Weights of a small transformer language model.
Architecture: LayerNorm before each block, biases.
Training: 156M tokens, 4761 steps.
Each number is 50 + 15 x the weight over its row's rms, rounded and kept within 0 to 99. Layers, rows and columns count from 0. The size before them is the row's rms in percent of the matrix's.

# layer 3 MLP up, 384x96, rms 0.0228, rows 283-319, columns 0-95
032:85 69 79 64 77 49 77 59 44 71 73 59 63 63 73 58 81 57 44 71 58 59 53 72 58 65 54 61 82 52 67 61 46 61 57 53 65 81 61 64 58 52 64 54 69 59 73 68 55 57 58 71 54 55 55 80 53 54 60 48 54 65 59 71 60 49 53 65 58 61 54 38 55 61 81 64 51 52 59 53 76 59 49 68 59 43 49 65 56 60 58 52 60 49 57 93
056:43 81 55 63 79 47 70 33 41 41 65 99 36 44 56 62 28 48 51 50 46 52 70 63 49 51 53 33 64 39 27 48 41 60 55 44 65 71 72 55 63 54 56 62 47 46 69 66 63 35 76 74 45 48 53 49 37 59 76 61 45 57 71 55 50 64 62 39 70 49 40 26 52 62 61 50 40 59 65 65 86 73 67 46 56 65 54 48 41 60 55 85 77 47 39 50
374:46 75 55 57 53 55 55 20 48 43 64 93 40 35 51 71 50 32 53 32 47 48 46 69 53 34 56 38 65 50 16 61 38 63 41 41 40 55 71 51 46 38 57 46 45 48 77 68 71 15 53 62 34 59 61 38 27 58 61 74 28 34 83 32 61 58 47 36 68 48 39 28 56 52 34 41 39 44 71 49 31 61 61 54 68 76 48 19 38 50 61 70 54 39 41 54
313:28 73 59 72 40 54 46 39 35 36 77 82 48 32 49 54 30 34 30 42 29 55 61 73 67 38 63 44 58 35 24 52 29 55 54 36 47 52 56 43 35 37 55 57 43 51 59 80 52 35 66 35 39 55 34 58 42 60 72 73 29 41 88 59 38 60 44 27 68 41 59 52 58 76 38 41 40 64 90 59 45 65 55 54 43 71 47 31 44 35 45 60 44 38 27 33
023:46 51 56 58 41 52 15 23 67 42 34 29 38 38 44 38 37 34 43 63 39 58 46 76 53 53 52 29 65 27 12 52 50 52 62 48 36 41 42 65 04 38 40 42 53 66 47 53 45 41 78 39 50 42 44 45 48 37 68 38 45 40 52 23 51 61 23 47 74 51 69 18 39 60 26 45 38 63 66 57 24 48 40 26 41 55 52 37 48 48 52 46 41 46 28 16
044:47 66 55 61 72 42 55 25 40 34 59 92 34 31 50 55 40 40 45 46 33 45 26 68 48 44 51 03 75 32 21 41 33 56 39 39 49 63 57 55 25 43 57 47 40 38 66 56 55 30 57 70 39 41 52 51 30 60 68 55 41 46 70 44 43 66 50 32 59 49 41 10 43 56 45 42 23 55 62 50 65 58 55 36 49 57 42 33 41 50 57 80 52 37 29 18
022:51 65 58 44 48 68 74 52 64 56 60 86 48 53 43 53 70 53 64 41 57 66 65 74 52 66 64 93 38 64 64 49 56 62 44 50 60 72 89 58 77 51 48 62 56 36 71 56 62 50 52 83 58 45 53 25 35 67 59 49 40 75 69 65 48 53 73 55 61 55 48 47 51 44 62 49 41 50 48 63 12 60 57 57 64 55 66 52 46 59 34 75 86 64 52 69
023:70 72 63 58 37 47 49 31 64 45 81 54 59 52 63 59 66 53 67 61 53 58 60 67 54 45 53 98 80 62 33 70 56 52 52 53 72 67 78 77 42 55 53 65 55 43 67 32 80 29 61 48 53 52 54 94 23 40 45 56 41 50 53 40 58 58 63 60 52 51 59 68 55 53 42 53 54 56 51 72 69 76 60 47 75 60 39 49 46 51 58 65 62 48 69 82
030:32 71 55 50 81 39 72 34 31 25 72 84 28 37 61 60 36 45 50 35 46 48 47 43 52 39 51 71 68 50 41 36 48 61 37 27 43 60 77 65 00 63 70 72 36 36 71 30 66 28 53 70 39 36 53 54 25 58 46 50 28 50 60 58 53 63 63 41 55 43 39 33 49 40 48 43 46 47 56 53 51 63 59 49 54 63 37 40 45 41 41 84 63 40 35 57
032:39 44 48 67 45 63 64 73 41 54 65 81 61 42 36 65 57 51 54 21 37 52 69 53 47 46 59 46 72 40 59 61 57 47 63 58 69 51 78 34 96 53 52 69 58 59 62 89 60 61 81 42 44 58 50 30 61 64 64 81 44 67 63 56 56 62 84 61 54 50 50 64 64 44 58 45 71 65 73 57 56 72 59 57 62 76 68 64 60 48 54 65 63 66 58 37
025:60 73 50 53 54 58 80 56 59 46 67 91 66 63 50 48 68 56 61 67 53 55 52 57 44 58 52 27 29 24 34 63 33 59 62 51 43 46 71 59 66 51 67 68 63 41 61 43 74 36 81 65 68 51 59 62 44 53 50 63 45 46 65 63 55 73 82 51 44 52 40 57 48 66 93 39 42 46 51 61 71 68 58 46 56 58 63 60 57 83 39 90 51 43 46 29
025:51 39 40 70 42 42 30 39 78 71 25 39 61 53 59 39 52 42 61 55 35 51 80 72 48 56 62 73 60 51 51 39 64 41 87 63 61 67 53 63 45 39 23 48 72 52 51 65 42 53 82 42 48 49 50 60 62 50 79 49 46 49 54 07 75 65 44 51 94 56 69 56 43 49 24 58 38 55 72 52 34 35 54 43 56 54 55 51 55 35 67 22 59 64 47 34
019:49 43 69 50 11 78 22 55 68 48 58 46 71 36 41 55 72 54 52 50 38 62 45 61 53 53 51 56 53 12 56 60 57 42 36 61 56 37 72 52 32 40 38 53 33 35 60 40 78 46 37 25 48 56 44 10 33 38 37 61 28 47 52 38 50 46 65 72 17 56 40 76 53 44 58 24 44 43 49 64 07 59 36 47 59 54 56 34 52 65 43 55 62 36 66 36
024:59 81 74 65 78 52 65 53 26 55 51 66 72 43 49 56 52 38 55 40 49 59 47 57 51 63 62 61 84 43 60 59 53 61 56 53 66 59 57 49 37 66 50 61 56 68 66 86 70 66 64 44 61 63 56 46 49 53 89 57 40 73 54 25 58 52 72 59 55 60 56 51 64 69 82 44 71 62 78 61 86 64 61 66 32 49 67 46 61 61 60 50 78 61 53 71
024:41 51 53 70 52 52 43 23 78 53 32 37 60 53 31 37 37 48 58 61 49 60 58 89 51 62 52 37 55 33 14 55 61 53 69 57 41 58 60 67 17 35 40 40 39 42 54 48 44 46 78 67 55 41 49 48 49 49 71 35 39 40 61 00 52 61 49 41 79 57 50 55 41 77 49 47 28 54 43 60 43 52 58 41 30 51 54 36 35 89 55 51 65 47 29 27
213:45 71 74 69 50 55 41 31 50 48 68 82 46 33 44 62 62 39 46 42 47 54 47 59 57 42 66 46 63 50 11 59 34 54 42 26 30 52 48 55 24 42 60 55 34 33 67 71 60 38 71 40 39 64 49 61 33 64 64 71 30 44 73 43 49 49 47 28 66 49 69 15 56 71 21 37 47 55 76 45 36 65 53 52 55 73 55 07 35 56 55 58 51 45 28 63
025:45 32 48 60 27 63 45 70 51 46 68 93 67 41 31 61 51 59 57 36 23 49 61 39 48 36 53 22 31 23 45 55 48 37 76 62 46 32 77 42 60 41 47 68 48 32 67 60 78 45 73 53 41 61 49 33 42 61 49 89 31 38 58 48 60 64 76 45 42 49 46 68 57 49 50 34 70 52 68 56 49 73 61 44 52 77 69 35 59 61 53 76 49 43 53 25
026:84 70 76 69 44 38 17 38 40 49 59 52 50 40 69 55 44 44 53 63 43 51 58 74 67 44 59 64 94 55 48 55 52 59 53 44 61 60 58 69 17 61 34 61 52 48 71 83 63 48 75 34 47 46 55 54 38 35 79 53 31 62 61 30 57 46 48 64 76 53 60 28 50 42 11 48 49 58 77 62 33 66 50 30 50 52 55 49 59 45 74 51 64 41 60 56
283:60 81 49 56 56 49 40 39 62 37 53 77 26 46 87 59 54 19 63 53 32 51 33 66 33 29 51 26 76 48 53 58 38 66 69 45 71 67 35 59 59 33 57 55 58 45 68 64 50 28 39 78 61 49 42 45 39 53 46 58 27 43 58 33 55 59 56 38 60 36 77 67 75 40 64 39 28 55 74 40 68 75 59 55 54 70 39 31 30 24 59 62 54 52 45 30
020:21 59 62 37 33 54 56 54 25 41 34 17 63 43 39 34 39 43 29 47 49 30 17 51 47 57 46 34 60 51 59 42 47 54 21 56 55 54 49 51 50 57 33 29 65 66 32 40 40 64 00 43 56 48 49 23 51 56 60 37 47 61 57 26 58 30 51 54 14 51 38 38 56 59 72 40 48 34 37 35 46 26 33 70 57 31 20 62 50 33 53 63 33 54 54 29
032:77 54 52 71 65 57 49 42 60 68 41 46 52 59 61 57 70 40 56 60 54 59 61 73 53 67 64 71 90 58 43 46 59 54 72 59 69 63 59 64 52 55 54 62 69 60 61 72 44 60 99 54 48 41 51 83 67 46 75 46 57 66 65 45 60 77 48 60 99 56 74 48 46 51 41 53 45 65 68 60 42 53 50 40 67 65 53 74 54 55 68 45 54 64 44 48
027:57 62 89 59 85 57 33 49 35 56 52 69 46 35 45 44 71 51 43 56 46 64 31 73 56 59 56 70 99 61 68 58 55 60 56 43 69 81 66 66 45 62 50 57 59 70 75 77 38 64 47 53 59 56 47 45 58 51 72 44 43 69 62 56 36 49 54 64 77 56 62 43 48 61 57 61 58 64 64 66 91 65 49 60 43 44 58 29 43 54 65 48 54 49 54 81
027:12 40 17 49 39 47 23 44 35 35 56 56 44 38 25 39 33 40 61 41 41 50 45 37 49 35 49 19 38 38 40 24 42 45 35 59 55 20 28 51 22 57 60 54 29 62 55 23 41 50 67 21 34 47 42 38 44 42 52 62 23 36 50 54 27 62 61 62 36 39 44 41 43 50 69 42 52 39 49 50 60 51 59 30 28 59 59 26 42 50 41 72 45 60 25 12
026:37 23 36 53 25 62 43 64 68 38 55 51 54 44 44 69 55 57 64 36 31 46 79 24 53 44 46 98 38 61 65 54 62 37 71 67 63 33 65 54 43 63 45 76 45 36 48 35 71 33 73 43 37 41 52 63 51 46 31 66 51 46 46 55 68 65 62 61 57 47 57 99 60 33 45 39 70 52 56 56 22 61 58 46 81 78 47 69 58 47 52 57 56 53 57 41
057:62 73 65 55 79 47 67 38 37 37 73 95 43 36 51 62 48 49 52 39 47 51 23 44 47 43 54 30 60 39 15 71 34 60 41 34 28 80 59 49 12 44 69 56 41 22 63 58 65 17 48 76 47 53 60 68 31 61 55 61 46 49 63 44 51 55 52 22 54 55 42 27 54 60 48 43 37 61 59 49 69 62 64 59 52 56 42 30 41 61 59 66 62 29 44 54
017:25 48 54 51 50 46 64 33 38 60 60 48 54 35 47 56 44 53 48 31 41 46 36 57 50 56 47 75 60 15 73 32 53 52 22 45 71 44 73 46 00 56 43 56 23 24 53 35 64 49 20 56 55 39 52 29 21 45 49 51 13 35 53 48 55 32 59 58 26 48 23 64 49 47 48 36 29 45 35 54 41 56 52 54 61 55 23 40 46 55 39 58 84 38 56 47
436:56 73 46 67 50 49 48 24 54 49 58 73 34 36 67 65 56 14 54 45 50 51 40 35 52 32 45 42 56 41 23 64 21 54 44 27 63 70 49 61 37 45 65 32 42 42 66 49 69 15 40 61 45 55 47 63 45 69 54 84 30 32 86 49 70 72 52 26 78 40 57 44 75 58 40 53 51 58 70 51 48 50 69 45 61 75 49 32 43 36 62 64 53 36 32 35
022:32 56 55 65 77 58 78 57 31 52 73 99 35 47 41 75 60 54 45 14 45 50 24 45 49 49 52 32 81 40 44 50 50 53 38 43 52 63 80 37 62 53 60 62 41 35 67 79 54 58 61 73 43 53 49 29 57 67 40 71 38 58 69 74 28 53 83 42 62 46 33 39 46 49 69 47 51 57 54 58 64 60 58 52 49 65 55 50 39 53 52 79 65 38 52 45
028:43 36 54 70 53 62 53 69 39 53 66 77 57 37 31 70 46 62 52 28 31 52 65 54 50 48 55 26 70 27 58 55 53 43 67 61 63 49 70 33 99 53 51 62 48 49 58 92 59 65 78 42 45 60 51 30 58 57 69 84 44 59 62 67 47 53 77 64 49 49 45 67 59 51 58 44 66 57 72 55 60 73 59 49 49 75 65 54 63 64 60 64 66 55 59 22
021:24 60 38 63 73 62 50 65 34 45 62 96 54 46 21 69 57 43 60 17 35 62 43 48 51 52 48 34 56 31 39 43 51 47 55 63 54 31 66 43 59 46 71 65 44 43 74 55 51 65 92 46 38 55 46 32 61 64 50 75 36 52 64 55 42 77 78 47 47 48 48 57 48 59 77 31 55 53 61 57 68 73 60 50 34 73 76 31 43 63 43 71 56 55 37 32
024:36 78 54 56 70 56 89 51 60 30 44 92 55 51 46 65 60 45 65 32 47 51 54 58 48 45 45 31 80 48 51 53 54 58 54 48 52 36 87 44 83 58 63 72 67 62 78 63 59 59 71 53 61 47 51 46 53 61 52 59 56 57 65 45 46 77 76 58 69 39 39 37 53 45 67 34 58 65 61 69 55 71 64 44 56 77 56 46 66 53 43 97 53 53 55 47
027:60 38 48 51 47 70 80 63 73 83 70 59 69 60 58 51 99 58 54 53 50 69 42 70 55 55 60 68 61 50 49 56 45 50 64 69 69 97 66 54 84 38 54 50 79 36 57 46 55 50 54 71 36 59 53 71 53 64 49 64 54 58 65 77 66 63 66 52 50 61 65 60 51 53 76 56 38 47 42 52 51 40 48 73 84 56 48 54 56 56 55 57 50 50 65 53
029:39 54 45 53 57 43 56 37 41 43 43 41 51 49 56 30 38 35 35 48 35 41 32 46 43 39 60 09 51 31 31 22 41 47 44 50 60 30 42 47 11 48 37 53 46 67 48 40 52 36 79 29 19 39 48 50 52 46 71 51 35 54 58 26 66 71 44 50 54 43 48 11 47 41 51 46 40 52 67 42 50 32 38 38 51 56 42 56 55 31 52 69 31 52 24 00
026:54 52 49 44 26 41 41 29 77 41 38 30 65 40 34 30 44 49 51 56 37 49 64 68 55 48 45 65 21 41 31 51 51 49 41 42 24 49 64 67 00 40 42 52 54 32 49 18 57 18 36 47 53 36 51 50 22 41 40 38 37 32 46 03 68 42 54 51 54 51 38 37 42 47 35 40 27 40 42 46 07 41 46 43 55 42 41 38 47 49 41 51 39 39 49 38
029:46 42 45 67 54 63 57 66 53 53 54 75 69 48 39 62 53 53 65 31 45 55 59 59 46 50 56 34 79 53 45 60 53 49 73 66 65 55 71 43 98 51 54 60 59 56 59 92 56 75 89 51 54 62 51 46 69 66 74 76 55 59 63 47 48 67 75 49 75 51 63 70 63 54 59 50 63 69 70 64 66 67 68 48 45 80 69 62 62 57 65 64 67 62 51 39
022:32 83 60 54 36 35 68 39 35 35 56 83 49 35 57 64 29 36 38 28 40 29 57 48 43 36 46 27 82 32 50 57 49 52 32 33 41 39 83 39 42 60 46 64 41 65 65 76 66 50 51 42 49 47 42 08 38 58 43 58 37 61 53 27 46 39 73 48 56 42 35 19 51 31 48 41 52 46 75 47 44 54 58 51 48 54 54 58 43 10 45 83 55 45 51 50
240:46 82 43 68 60 45 49 32 54 41 64 92 25 29 52 73 50 41 55 31 52 47 46 45 39 33 47 47 45 46 15 62 31 62 46 30 28 63 54 56 31 45 52 59 51 29 62 49 70 06 58 71 32 55 54 67 27 65 58 69 36 53 62 55 54 51 55 28 63 53 55 25 46 55 39 37 46 39 69 38 42 57 69 40 74 71 43 28 34 57 74 61 56 43 43 69
# layer 3 MLP down (transposed), 384x96, rms 0.015, rows 283-318, columns 0-95
024:47 39 33 45 50 46 58 40 50 36 20 61 42 49 61 56 45 74 86 51 67 35 46 49 22 18 31 52 63 51 42 40 76 58 80 40 50 33 16 33 56 72 47 59 47 37 50 31 42 70 40 53 40 41 27 45 59 63 40 26 26 56 83 36 49 59 32 44 74 39 63 52 28 47 34 34 41 43 56 53 68 37 59 42 40 42 55 19 56 21 45 35 54 39 62 58
032:46 49 77 62 32 49 44 32 60 24 59 23 68 48 70 49 68 22 70 40 28 47 59 62 67 13 53 84 71 53 45 43 47 53 35 41 21 73 56 49 68 57 58 35 41 54 39 46 64 50 34 39 54 74 75 37 54 53 24 45 42 49 30 57 59 35 43 48 47 48 58 55 52 58 65 41 45 44 51 46 17 59 45 45 71 82 52 35 56 74 61 60 15 37 60 55
419:53 29 47 34 51 38 48 70 37 62 36 52 62 62 53 32 57 62 50 51 69 37 49 56 43 79 44 54 53 68 60 31 56 50 49 67 74 39 38 50 68 67 33 72 51 59 18 31 27 88 48 25 48 42 28 39 71 36 37 23 63 74 12 62 36 26 57 64 42 51 67 57 52 54 58 62 54 50 40 43 69 46 43 70 35 32 54 72 78 54 26 41 52 59 40 60
329:67 43 46 25 47 24 51 59 78 51 43 19 58 67 71 47 64 74 60 60 72 24 66 29 40 58 25 57 36 67 80 37 56 52 58 64 51 41 48 49 51 78 40 40 64 43 34 50 53 63 31 68 46 39 67 54 57 43 45 16 57 57 06 50 58 35 51 74 44 62 38 43 53 34 59 59 51 40 28 34 52 36 47 49 71 16 59 64 65 61 61 49 50 35 62 56
022:50 64 28 40 53 57 57 52 46 54 68 49 51 64 56 57 28 71 54 48 42 42 43 74 22 69 60 56 65 48 55 32 49 59 33 17 66 48 66 56 73 56 33 35 99 30 43 66 44 51 27 56 47 57 14 31 65 81 34 46 36 23 39 51 36 21 48 32 51 60 68 57 57 28 27 52 59 39 58 57 52 28 69 59 54 52 29 51 42 45 59 31 61 37 40 52
027:45 62 71 69 42 60 38 30 73 21 45 32 76 64 62 55 45 28 68 47 24 50 70 55 51 39 53 83 66 40 49 47 69 60 25 40 44 71 54 34 79 68 53 28 60 58 32 26 63 47 32 49 48 79 70 32 65 56 31 37 38 48 33 64 69 31 37 50 55 52 73 53 60 65 53 43 51 45 43 60 22 65 54 66 69 61 67 42 46 66 62 54 29 34 66 52
024:56 61 56 72 45 60 41 56 42 00 43 62 64 63 71 44 47 21 41 56 40 40 34 38 30 25 47 34 64 42 66 44 46 57 33 40 66 51 67 39 79 42 45 33 41 55 62 48 47 42 31 30 48 64 63 44 48 24 34 31 52 53 56 38 81 44 32 46 62 22 77 64 42 55 47 47 38 70 84 24 50 74 51 55 62 62 38 54 37 30 64 43 21 47 53 39
023:32 61 45 53 66 39 70 53 54 64 32 39 49 47 58 36 37 64 57 52 50 41 64 61 51 18 47 53 57 49 48 48 51 44 57 16 36 46 48 58 31 56 30 40 31 36 76 73 34 64 49 40 40 62 42 07 33 51 68 27 46 50 67 47 99 59 23 72 65 41 68 38 46 65 64 41 34 30 60 51 38 37 41 65 31 59 47 52 54 28 74 55 80 38 44 46
025:65 53 62 69 31 40 39 37 49 50 53 22 56 47 72 48 59 11 61 37 23 39 79 47 54 19 47 64 58 36 35 46 52 37 44 65 40 54 49 40 69 35 55 27 31 50 50 47 53 55 57 32 49 69 72 39 61 41 58 27 61 67 62 48 72 43 30 53 69 34 49 38 45 71 70 37 18 61 68 44 25 65 38 60 59 80 68 49 43 69 70 69 29 47 62 59
033:46 47 60 44 37 55 34 48 52 60 66 60 34 64 64 54 74 45 48 51 79 70 53 33 99 32 44 57 38 65 57 59 47 48 53 64 19 61 67 48 21 49 64 48 36 69 49 44 60 62 50 41 72 50 77 79 36 39 59 55 51 40 41 50 30 59 50 39 31 43 21 55 49 57 80 73 79 47 45 52 40 73 34 50 56 51 61 70 68 77 39 56 37 68 36 65
025:34 55 69 58 59 53 34 32 48 07 50 38 54 47 59 36 35 44 45 31 30 27 51 58 39 18 51 73 34 58 67 33 64 59 33 25 69 58 62 46 49 47 37 26 39 50 59 41 41 27 33 42 36 74 53 06 46 51 45 28 34 52 32 55 69 42 21 67 74 38 82 47 54 48 53 42 40 49 45 21 41 41 50 43 49 62 58 34 57 56 61 59 25 39 55 57
025:41 43 40 34 48 59 58 75 72 50 58 62 59 68 52 48 51 63 63 56 60 73 36 64 30 75 58 43 81 39 56 54 36 72 44 18 76 45 57 50 58 62 56 62 84 46 46 73 46 45 36 38 54 64 30 56 50 65 29 54 47 34 36 53 36 34 55 45 34 57 41 44 60 24 37 69 99 40 35 68 71 34 47 49 39 31 25 57 45 69 57 39 70 35 53 55
020:51 71 37 56 73 52 61 72 36 43 49 36 33 56 50 31 41 50 41 43 69 36 50 57 61 18 32 43 26 66 80 56 44 38 46 11 48 61 63 43 43 47 31 16 29 62 55 58 54 47 48 59 61 42 54 45 18 54 67 24 46 36 54 31 94 55 36 53 79 19 67 58 41 64 58 55 50 63 59 36 47 59 42 61 42 61 49 70 50 28 60 45 37 68 37 44
025:54 14 59 41 35 48 46 56 62 75 80 50 31 52 59 72 71 49 85 58 67 31 50 38 82 30 18 78 57 59 35 40 18 48 57 69 26 61 37 49 64 46 58 61 56 57 40 30 86 51 42 42 52 37 58 66 40 59 48 69 44 37 50 54 29 52 55 27 40 44 43 50 34 41 51 62 64 50 38 61 62 57 61 48 66 55 36 49 75 53 55 69 26 60 49 67
026:50 71 48 42 41 56 64 59 54 32 60 71 64 62 64 45 42 49 52 52 36 58 41 77 29 61 56 65 43 44 63 41 51 80 36 14 66 47 67 47 83 63 46 36 79 53 48 87 74 18 48 40 50 77 48 29 56 57 22 55 48 37 33 76 59 25 47 63 56 55 83 58 62 30 41 48 61 49 63 45 44 46 72 49 52 56 31 43 44 39 71 49 62 44 75 48
166:54 39 31 27 53 45 54 60 47 40 32 27 40 53 76 39 42 60 55 68 70 24 55 49 46 49 29 40 34 53 76 33 54 58 57 64 67 37 60 28 99 72 41 45 77 53 38 40 70 65 33 55 53 18 59 42 73 47 59 29 48 44 30 72 47 43 54 50 51 46 32 55 55 28 72 52 37 41 47 33 71 35 60 52 55 36 49 77 64 37 42 69 63 46 63 50
024:25 65 57 42 61 51 39 48 44 54 51 29 37 64 52 32 64 40 39 33 77 59 54 54 99 31 58 62 28 54 78 65 42 47 34 32 52 58 73 43 19 57 54 36 34 76 50 53 50 35 50 33 65 46 81 54 28 47 62 52 40 39 33 46 57 67 49 54 50 46 25 42 50 45 81 73 79 64 27 45 48 57 27 49 54 37 54 64 65 77 50 70 46 64 51 55
022:37 39 46 38 57 49 80 74 64 82 71 14 43 54 79 67 52 92 85 57 47 36 51 52 32 50 38 72 69 39 36 40 45 60 60 47 48 57 50 33 36 54 59 60 62 65 62 49 50 77 34 56 50 33 25 43 36 75 63 45 28 45 60 41 54 53 45 31 52 44 36 43 57 56 52 60 84 44 80 59 64 41 53 63 58 64 27 55 62 45 47 45 43 61 34 71
266:49 42 62 29 41 75 36 45 51 75 38 42 55 55 25 65 47 37 31 53 59 56 76 50 76 64 67 60 38 54 60 61 52 31 31 53 26 48 75 49 76 55 55 57 46 57 34 34 43 54 59 38 32 71 52 51 54 40 60 44 64 62 49 82 55 31 55 42 44 67 39 45 57 71 41 66 56 56 38 67 43 29 21 63 17 29 28 50 66 85 39 41 62 42 14 34
018:78 40 63 55 59 46 57 39 77 66 75 46 64 38 68 74 61 60 71 79 41 42 60 49 45 23 11 52 70 66 28 47 45 37 57 68 32 59 63 32 65 27 43 58 51 33 57 22 64 48 68 52 26 46 37 61 54 34 26 51 50 53 45 69 57 37 45 60 74 47 75 73 50 41 38 48 05 50 52 64 38 52 65 44 33 57 55 32 56 36 59 55 37 47 43 47
028:34 56 47 34 24 51 46 48 68 40 65 44 55 67 56 44 38 53 61 51 39 66 36 59 26 61 52 40 75 39 35 41 53 62 38 35 42 53 45 46 44 56 42 34 71 37 40 78 39 56 19 53 60 67 22 37 43 71 42 41 33 15 33 29 27 16 45 26 19 42 42 52 57 45 29 55 77 26 52 65 44 34 48 47 46 44 19 45 44 52 43 23 59 18 44 53
022:42 36 46 74 53 57 53 26 47 65 45 41 48 41 53 84 35 38 92 41 63 35 63 24 64 52 35 60 64 43 22 44 61 62 60 56 30 43 26 42 83 63 55 56 63 29 39 31 84 64 42 64 68 33 46 74 52 72 35 47 44 45 58 49 40 48 35 25 46 42 47 51 37 38 36 50 47 50 56 64 49 39 81 45 62 71 53 43 61 18 42 34 46 58 38 78
025:60 66 89 40 26 60 40 15 60 57 57 61 52 55 57 58 66 31 49 31 47 48 72 31 75 38 44 56 17 42 66 39 53 58 32 52 34 48 74 51 65 52 38 49 25 52 51 48 75 47 43 54 63 50 82 49 34 50 59 73 66 31 27 58 53 48 17 48 31 50 37 35 56 55 53 24 43 37 29 56 29 64 49 58 77 38 50 64 60 67 42 64 39 73 48 70
027:46 67 53 33 52 37 47 62 43 86 65 36 36 59 63 16 64 37 41 43 68 70 54 55 77 46 68 30 45 56 44 59 38 41 47 34 34 52 57 63 11 44 56 23 32 53 64 76 38 62 67 27 69 67 53 48 28 52 76 44 62 40 40 35 56 52 55 41 48 47 19 33 49 46 81 65 64 38 41 61 21 42 26 57 39 43 51 68 51 76 47 55 61 51 34 56
031:33 43 54 93 55 51 30 37 40 38 31 41 47 49 64 40 48 27 51 53 29 33 56 64 69 32 56 84 60 40 49 51 69 45 50 62 55 65 29 43 99 61 44 35 60 66 33 22 62 57 50 39 48 64 55 24 61 38 54 31 50 73 44 67 70 52 53 67 66 57 68 36 48 58 73 42 42 68 52 43 40 55 42 49 54 77 59 41 51 48 49 74 32 45 68 51
018:79 35 56 56 51 49 50 73 53 41 41 34 46 57 74 44 72 36 50 59 51 48 61 48 71 14 32 47 36 62 44 49 34 48 52 47 34 64 47 55 56 45 60 22 10 62 55 53 77 29 52 44 47 35 57 54 44 38 49 26 62 71 66 36 97 52 43 56 78 33 45 64 39 66 69 38 41 43 77 29 43 66 39 70 43 55 70 60 40 37 58 67 37 73 67 60
571:47 45 58 38 46 48 46 59 37 72 35 03 67 51 42 32 60 63 34 76 65 42 73 48 27 79 57 64 50 50 57 26 67 48 57 79 50 36 52 37 52 54 28 52 55 53 36 42 44 72 42 39 41 42 59 43 71 40 54 11 73 62 20 66 57 20 50 66 36 61 46 49 56 54 52 53 65 60 45 43 47 39 24 83 31 38 55 67 74 50 35 52 60 67 57 50
022:49 46 63 42 36 47 36 39 47 22 37 37 46 53 51 48 60 13 44 45 37 62 46 20 88 50 57 55 21 45 48 40 58 52 47 62 25 61 43 36 56 43 65 41 24 67 49 45 65 38 59 55 77 45 94 72 46 41 52 49 52 58 30 41 45 59 42 45 29 23 28 60 46 61 63 46 50 58 54 34 22 81 51 46 62 61 76 47 41 68 40 68 20 68 44 62
031:42 48 56 37 41 53 38 51 48 59 61 43 35 57 57 40 68 49 49 48 72 63 55 32 99 36 37 55 22 61 47 50 46 51 44 53 25 53 62 48 04 57 59 44 27 72 40 36 61 51 49 49 75 38 70 66 33 48 57 61 42 38 32 47 32 56 47 34 27 47 08 47 50 58 82 59 77 44 29 43 39 58 33 49 53 43 66 62 58 71 33 56 31 67 42 69
024:46 64 70 43 31 51 28 30 63 42 52 64 31 66 43 51 64 11 47 35 59 49 52 32 96 48 59 65 27 54 66 55 47 69 37 35 46 71 61 51 64 50 54 41 39 69 50 57 73 40 43 45 77 72 96 68 38 52 54 66 50 36 28 61 35 45 47 35 36 40 34 50 55 33 68 55 65 53 31 54 33 68 57 42 69 53 54 64 57 60 59 74 35 69 47 65
025:50 42 76 52 32 49 29 41 53 52 80 11 42 49 52 60 51 33 36 34 17 49 59 30 90 40 64 68 35 55 34 41 44 36 28 52 28 70 66 57 23 36 48 29 37 43 42 64 48 53 47 53 60 60 92 50 41 46 60 48 59 49 54 59 43 42 37 55 38 40 47 66 54 53 70 59 45 41 66 47 10 71 52 51 56 65 67 64 59 63 58 55 22 66 44 64
026:49 92 33 55 68 49 43 59 53 03 11 68 61 54 46 43 29 34 37 63 65 55 43 51 38 52 54 35 69 59 78 68 83 66 55 31 76 39 53 33 63 71 43 62 44 46 60 48 29 63 42 55 49 58 47 53 60 45 44 18 50 52 49 43 72 50 28 56 60 31 67 57 45 57 40 36 47 50 55 52 60 61 21 51 24 32 57 46 36 28 45 40 66 32 49 45
023:47 66 43 39 32 58 33 43 79 26 71 30 65 62 64 53 63 51 75 52 42 65 65 71 40 35 48 65 78 67 47 58 55 41 50 57 39 59 74 53 46 61 58 50 62 44 30 52 49 73 33 48 42 58 35 35 68 66 41 51 33 20 34 48 32 16 48 40 40 60 47 59 47 61 39 38 59 41 28 68 48 56 41 49 54 54 51 39 65 99 60 40 31 04 42 55
026:51 65 34 54 62 51 65 64 41 38 51 42 54 60 68 38 32 69 42 49 40 39 38 76 10 54 57 48 50 40 65 42 44 61 42 11 88 35 50 45 57 31 33 26 62 40 72 61 41 38 45 32 34 60 45 19 54 49 40 20 42 55 60 64 66 48 24 59 79 42 90 45 51 27 52 58 45 58 75 37 38 42 57 55 34 48 39 48 40 26 67 39 61 47 50 44
030:44 52 75 34 36 54 38 51 58 62 65 55 43 74 62 57 68 38 44 50 56 75 47 42 99 55 55 64 39 53 50 58 51 56 41 57 27 63 70 51 28 69 62 50 53 68 44 54 65 49 46 46 72 56 69 72 38 48 61 66 53 36 34 70 31 50 52 47 15 58 09 53 59 62 75 72 83 44 28 57 35 65 44 48 60 43 52 71 58 87 46 55 46 56 50 55
025:51 15 47 43 40 38 46 54 40 56 69 17 34 48 61 63 69 54 58 32 50 50 52 34 70 34 44 53 41 50 41 26 24 19 53 73 22 60 35 41 36 22 47 43 40 51 47 26 61 43 58 33 44 40 74 68 34 43 44 53 49 52 65 55 34 68 57 56 37 34 31 62 49 60 65 61 61 52 62 51 34 67 53 33 71 59 64 56 65 90 55 63 20 80 29 52